{"num_hidden_layers": 14, "hidden_size": 256, "num_attention_heads": 2, "num_key_value_heads": 2, "head_dim": 128, "intermediate_size": 1536, "vocab_size": 2048, "hidden_act": "relu", "norm": "layernorm", "norm_place": "pre", "norm_eps": 1e-06, "positions": "learned", "qk_norm": false, "attn_scale": 0.0884, "bias": "all", "tie_word_embeddings": true, "parallel_block": false, "init": "normal", "init_std_qkv": 0.0201, "init_std_o": 0.0038, "init_std_up": 0.0201, "init_std_down": 0.0038, "optimizer": "muon_variant", "learning_rate": 0.00656, "lr_mult_down": 1.5, "lr_head": 0.00561, "max_grad_norm": 1.0, "warmup_steps": 200, "schedule": "wsd", "decay_fraction": 0.708, "decay_shape": "linear", "final_lr_fraction": 0.05, "batch_tokens": 131072, "max_seq_len": 512, "doc_mask": false, "train_tokens": 618100000, "max_steps": 4716, "dataset": "wikipedia_en"}
Each number is 500 + 50 x the weight over its row's rms, rounded and kept within 0 to 999. Layers, rows and columns count from 0. Numbers have three digits each. The size before them is the row's rms in percent of the matrix's.

# up: layer 11 MLP up, 1536x256, rms 0.0595, rows 1363-1387, columns 0-127
# down: layer 11 MLP down (transposed), 1536x256, rms 0.0162, rows 1363-1386, columns 0-127
up1363 105:488463491520442494500456505524559540564476468437424478488494465446502447575541491438488458526467507496508456481462579451531466544433459379435610487494545495471517415468524488575546517594505482501577495569540524617488406572509540506567425493496381465543398465514467531475465567562470439500493493583509459474470483526554527507451534569419511600490501446467443526420499565535497462546482
down1363 102:441521444436536510471536451496544395500516587517533587444576551474556508435462506460498550470438518413472419456545437545472564450641495512553495525471539512549557551471551544592417479553473491371481542480449452525433497503397466544384509520489530498527518540473488516460432487581512492510507546483519548550449445485566452510463500475503477571591439539493620501528528440472523564515497
up1364 100:298493479468466551438488441484457497506496459451612490474455542399497429528598419574529526520467554437540481543439485534601562518506572487482463596436375488447503485496485509457525449514475485553481388556432539497576554548470496517596556548474476525527507620467523539570477468576510431540520535542510497429437549546526526567415543430505430530524406575520540480475500599494517553541477
down1364 102:548412519532426516458525575438565481536427409458476565487588506515531517573535508493425544538540450462473506412490480462453514558482544556487529520477526448542549574425510442519413557501435575458539516426561582488482559454471415428521524537486451586447507477393486503499542538536517541548502503556408517384447499517460493482491562521560566468483509432551500477552525565526425506462442
up1365 103:517460568436511477482454505581468495556552491569539533496527579447429571466478487570536532568513441497500482497460512475495388491533523505584628445483422556613520457554506502461502471522528475450570434469452460594464513483471482516460541446519468542372375398468500494537540609457511455438463565480595443509505410476459460475457543594517437528535549507536578500510478496546507464554562
down1365 106:512489413475513613487429517473519568560442585454494541456494592518488458521511479475552379493505520556465477428501474502565472530526462504568547520531486499459466430527568524525529482491484440609542530493503473510408508539587442463552356427495466598520537421504511500356438484467489504488494496544523540538495508503498430591436608457529577539633518468492534470503511432559537589498562
up1366 099:521526591435413488512630472385640575510535456402490565512549491494597534485466473586539507508524532430412538364476482522505419457493515487525535492505473566522409562519491520424492486440479483419494479572482451625509532361508582541553554404544490486410463473579494473457573486495512461590479510553546549517505550561489464535496446526489463474522496460477473467439529545528553516575583
down1366 092:504527522496504526452471479634481532618493536541488490454535582492503475510507551498397546450490539640409433539456555543461538494519500496455408522530470520572472445503459435534500554560575516470503425438544439408522423430414471447500451548559488531506428430493465521591416469506514507415535494555399483475505506556552522473554453500524499510476600478531531464529508550504479553424454
up1367 101:504457530485387547432516490539510445603454430512394592490526541432376565408401543494553423530539537460531536576510509465403498517495495439523557486480503512524446562449537424555490460525444547562554501525496520467612426526416499591458556534491490397518521598491540476507530543500459537427456512491491458439542549443544491513409523488535492474451477492565461477515560444488524587547486
down1367 105:503474475465510490577493512595468473467616508437531510479514501576590468559463465430413525430460434493533560528594455604480575553506502560443548465486529497486418506534489514446440471456452512496475540565464499572429510506532482562598492499453475610508475483548506547498489563541512474454584488503551555471509502463476373522507578425501524513460549543393591521526435495493477472422567
up1368 100:563430423563514529575459468534487512528523506497488498488503584553563514383468364512502488540482571515531498624420498493519474512537512490517520450516511469467520499506471487394453610555449534527503511457436523593509508460524515511420563524515488521434470499487560533427506576511478581481526511516498499524369438447450541463560505494512510584544451512468506511511471463518512556492540
down1368 101:499501547511563400512444519522564471460504442415470492536452528454564415579609563612462548488530529421592503408571539430526458438472486483584554474429534510458454552527486480562454399397494467534460527482577448544569412498493501567556410542571538488481431501422504524398497509466568482553513534485499517470519544532509445478490527503473581473524523522576460524521648503486458462431478
up1369 099:391574602524504511531541623548518463466501456516521579545567464477520569482514464518447560518532432470455504511468568473534459476476531495529573492473542520549444454528516452506581424554503444573480317548546453479452487572472515461467474540467501416389434479522515437491491516536517418483512494489553495453442505476526531521478602543565522518512411526418509501528541469411534502531460
down1369 108:503505565453471440445516565515442465398436476553584495514442494471527518450406515441617474607552542525474475460512497590619459465629492414534504444530593564481473552484464513485496356526567388563545480506494508487523516569446555558542538555495451495511560566518560569506499493468432475493535573457503474432509428497580511510469566446564472508543488447495549454450603453532534521496473
up1370 101:518497467472396574446510514571515478492542444567547584473475513527488507501435444457473464444541477581512570541510444516441491453491477546531615523487477501530474477387480466582457440536585485559536464488515523517492482629562434532628517462441550448523463564603523458477540559398542579514447485577443429486585486508541521453468574436497520525413551562425577474412532510477490598383576
down1370 091:527555523632446518449466495437567499448482501569452473494442558500403552466476518569516426598455478483439475416443512421529539497414462471415384533506539446499576507572502517526545473569436529502520482509465535415399466487527562419581464540527472496546525530509436537478372514515618556539486560530592564464437463519488482584532464523474586427455437482532477565437517633498529462527503
up1371 102:478460547554507497530423613486466516476442484491609481489482533478620491556570538544572518499506484461473442472493500650471628496495555418464519514556461559531481405421526467463557528595472427538518517588442564531388467517578501621489519429481484485501596439419548589508385496472478527438497466516523459446409564508533484518355566609540483540499476524524474492575506459574472474485409
down1371 104:498491536531458553403463507416490494537508455537485578511536473493503521516458568572451502481563511494436508520488502452629450592444533455389448434585455478380511459541495440551483410511439597540473540480414500428504532495588496542510543458551564441561378461518511467433524544553468526532470541574533475406544552436605495508458551564543560505542523539440553458478414470455520529475455
up1372 105:493538430455495557567459514583417585507528472564519589463458584478475509474560497588408406561504473413420458511559399443450544492458506475573574471501510511472500546493619546490512423510506528531465451536527487582577469512499411495489548480491488488512522440546498460582497506471497482418510407505466500487527511510490440492533533579470547511467512525562537481511445506508496441543455
down1372 109:490543417456415526413533514529551517478384492520561582361549541598456504521465520481480385467440546518470516474460543567498465491543531480411458440469428572530495533451464488506492459515492501500544510503535381482428396558417561492515471464488466519574534501547398533509610566588489494447569477526597469475446513510461513569510484483517557522514514556429486557497580515493516566585562
up1373 095:477527438590537553558509577497514573471481479520584457446563519549623538457547445478531473429392561398526499483468446423543597457465523524418562563574493520449515594591573539489535501546508496459488566426440469497453442524519427532576515592549442489534432547421520435514512511498407466570561558527552502478508607527477472475461504426515448505490442504521441457514440580515445461440494
down1373 094:526505535382496425418473442567359529486424507485472518540468522583503475553524504493546608534508550549435592420447426536512514492589548446515559456522526462543523493382462514439586544452478523523466453524555464444519575495403496498470531530565459553418527464538493548521486505473472480403507473550501527512428455519541423482448513404538491463504440552500460505581511530579508411452567
up1374 097:465464478463446495451473414577506445520499532497518527476554478543427468463508567474468500549461556556535569503556522512459550639531533463598507556514565468500469439408478470543516523481481548429519533477531442495554514456440444526483632523437531433429440557428607416550548559524420534467563534497453569509545480492408560520459514440529455508468521509557511428532558526465599486513532
down1374 102:548473494577573556504500510490546408489578447461556498491598573551558473520434493591534519425544499480501467419471516510470533401462469511516494448561464478585482506538537554567470405517567465471558500547451496564440474539649409496536467487528482604491513461560397528512400454557438405465490513534591532509470485453578515411507500538560548517443465558364471517504416492525448525424425
up1375 103:460554370460478555380506404448508544539454491597472499534532447439393552499499496581493467447416434487489504557469507468465465568508479550484578559536447539507419510512414513535562535497450458543506523531526516503457576548468421486552461473555527556483472564445459467527470473576497496517486425462516549524491456450487498520448496514551484534569423451479427526521436613439421506477565
down1375 103:440478519430579544457442522479472416571457603450506504520424474581443503572497428480478529461527543499466495547512585480586463443613479494506482532500526453461520411478471462508462485624423376434421509417384492498425405441542534443490543498465487527539514469544551544516506474354436520573449518494483526549501462580438543509437510401440410576499468503538548517476530437558487482579470
up1376 100:508584526486504515486589490442487487591526550471533499528514483518535525551553528509520591480492471529559475534505512424520460501533536510408595499475544429505545395465493493409537520517556457476463430449526468555464498541531490538507519528497514526589474498570470440556526576568578526429514438505437491354471572366386484497524481423436496486408517518405611466371558534471654468534516
down1376 096:444482538574487542417550458493530546578481459491474427516510474447477453517497472402463506494465553424422467563464491470473534544400377498589601497534487529434455436524465480528461487451492504425519501463456515582584502584494482470437603544458433484496431449540527510547587479424414472531489510543611499502457404488606549479442486474580508439489513519537430497503478599399542592507529
up1377 098:508411397611476605487426520529479502521526532491516579450510530575459514486433492470485626441421492489548537550565456492480542457466482521546510470571530553432491490540431495578466467505498500519458562600568446540453468431525407458561498521577504477446482552425472478522639568500532452481445449515501454504439424456404479652509454404501518497510501499591481533457529533440555508516526
down1377 097:496507549401432451470545542566406546443390470514505450537520595534532482513467539452505520535455628469542496524463453521521478519514518514476475570522426516561538509468539431401580558467618438600529536409483560519508502571448564470439494615442451569535424440464467544523494447551441451570486558487540528515531520480533521480534569459524508548511576444443584431511574443449458513530509
up1378 099:495496507536524465579527343550478455502568488450513548618581556552483559466465518473412500487415539398462450466574465539513538423551641511515605499463543625494569471505487508445485499489476456444592497617511581434551507502552507558552486492510532630501486511442428367554475532368540477466440561451435493439427505528489591451487484519496531492516425513490499533531553519506513498491565
down1378 094:478510578516467466491534492530416462458427486602487501408560454402582450455575570516495539447470521507570522541442484563496463474520550513475484449500470516456437534569516548492506541600560463506525467476464429551356453545487510480547575480455500511529478547522453440542486584655538525529519490429517511511491557485519476464532519493391519530449510456393477556418599562461510511483499
up1379 098:549484598495563478453474526444458427525497536400497562497502532598556501475484398551516602475512459535411620493452472378459571464485500522552559506490546521389471496497467483517471511475602516431562469529532478488463483489532464493567471531473433576514460594502550462537423420449467564408464400508500408533562522565525547519507565573463521392411496492563485571410514521530411519514470
down1379 096:453546479474535454559499451510538573540389438553532435518438553469548606452506476503444453419488583470552467479542522607479546570463391537545379488508478474516472431562459453509563555474449470507507511529535555424528563489461566583496468483533578429512533446551570528504609410529521493482523557489527631509465428487521537436452517494478444506500482528509459463548504589454580460522437
up1380 101:553419553517449551535503529352484514550497529487481542455533516474459526565541500442444469429603462538464479548501463436576514525482465495645488461516474532534499564483585518439493485458513592486380488536507465541451531512548430519526497538428518589431475576529480487533456465577534545474483546520385526487526552537497540560428539466498408468485500520573552485560521439487450589506587
down1380 100:439470430480527501543507484425629496507444500474443556300479503460494483531473437492522467468528569459532459391418464431484524543515481511474441456474582474658492545548523528498504473522509419470409516471523437529445575434478550498479543460592504584565508492512590441511510525619476438524551357491630467469530474513525531546563476536484494483588453359553475422423479515509518489529513
up1381 095:373447503440504430566554536566403470556555437482548468520456532431609657475555468398491518476466554498492469512507479573532480571566555521463529553481592455464490502529460527495532480573469454530544501427445479507559537496500494479481594480463491555610471491543416356447537432576521447524446443490526448458560425494517468502477429483496406428470503515551452535572474484533498542455425
down1381 102:582524527505481437458528537494528471545476478541433553536505495501500445526482490414532407547540516457589602496483531457487472448470476492451467447445422570450452550571523551592441485488508502548522440556612533535454523463477511528509552513470404514512466512523556582446443427515462511486481569472471545481386520523516478514516559451547641491483489483493482505479525519532584505525525
up1382 103:428506557518438558527511423452472657526469434519594517504435492465482488435519451445550589525465502508503580459472482547573504526535469507542558476484537522489480491486421448505522575543509550490479430544539479568489474517596494463535543472501455463519463524471498496472506507419578464566478445502451461533520503520558536502547462515412505575510457457437516469625457487528534543493495
down1382 106:513511453453515455502591574529457528506518496551551491475426450527541542500503493505482501467469498430453448514509549482544461529432440511537517531511382443562445646561574454525543470553444483524504562499477520487511442449473552500485464494496526572494521407482502498494507501494497532542560403517400530512505582433393450457367475461458548485486518569477473473497485448475481513573459
up1383 095:486584502489544551455521532554487461561425499549491471448505499563467482490469519525479518512567529515476576399464537362519486417426514502462556530525511528503553497584490516569612454405575450467507536503589448465457500458473583579554458492505369580444476439407505455455467511454470457600409539381471527428454559504517466426521502479439543478551512526485483496466593518569518606440526
down1383 092:505414470364408471546445536556491506526484559509535461554480571484449470448507526528482483508438447465491491543519505513449479531515575532552483513453422526449510564478513559438455556463509593390475541457401475548491541540499524401503505507478504473504523472497460498504481357499499448458397437548471445592466467463511553539556439575530530504625563562464573461457483475438561491562430
up1384 094:531437469522558576504493476528414470462561546515549526528554534533578445511419410557437464595479452512512519478535503437415555465418435417550524513455578527472479567438541466427571461531488572553446521537564510520492527450471421508553600564489531547455592400519525474473470427613463503495577543479523444486469438513476555553456485458526507536457342616520567480493517477552489574484446
down1384 094:411512532450482415492437508460507576575488437532472446498465511515417520491498575452498506458508484532494491527470574567493520490527460522450508467531510546444511425535425421467507545404498498546531507459494533545520519547460461452508514628493566550487468556442551482523473548483484421597455444558418605581467538438479540480496458443520592448482490386496428489507565454511503472491437
up1385 098:470581495471534500485471498500445504558439467500473510525520521512618575547474488464425508539441546468421376566578475468439663506431479529639515475556402469431575536617534409564463404583556542513425556512494481472536543496543484475501504554468511541542526487449551527513469545529438532457541487576494482544540457346511533457453489531466504374489537536492544482489537523540480495453518
down1385 104:503538471479541501456468489515511483456541473547507418545485486470455495431585508629599593454605437529502438443462522544499500517473564496514494502487469515533462535467518446510543580510531472524529421526597473474482489407486558497523483460527445495555544460408528412465475404485517452577563462475643505469433499583592534525527509439375495587486459476537453546575621490488461555490484
up1386 098:475518505515504498509424596464596598494494581393536478550500478462569500616435493436527563493504412505546443493491471460535508418444531537484466482486486437518536522471499419530462538551573446559476437419410594492386440421503526553513534510559461508461529505585423519484384454488535477459487523447581490587434562540524565564479501524410552487462614498452542467491533568518501544501577
down1386 096:500461565597503510493556532513535542595500446547413519470504497479486496554593479592512580508486529470509560468512579485546434482457490503556537455512481542512456412524437589492537518581405546453433490459444544507529477511442504508555477557381501377551437521504500511495530563421407546490547465500424476500543505448540543466569527456415494508491559548449455527456488484551395464504454
up1387 098:494539483472486499385433470464468570466487474464502509564514510461523583389466589386566561495436343512415531509506456466425362521474510469435489579421451499510577523522442404514548525452515563370475514510535556552598552505443535497464498464483480446599577410503483437497492542505513495508421521492560545547526394542547410543522496464515572435541520578558492567465459459441501555532550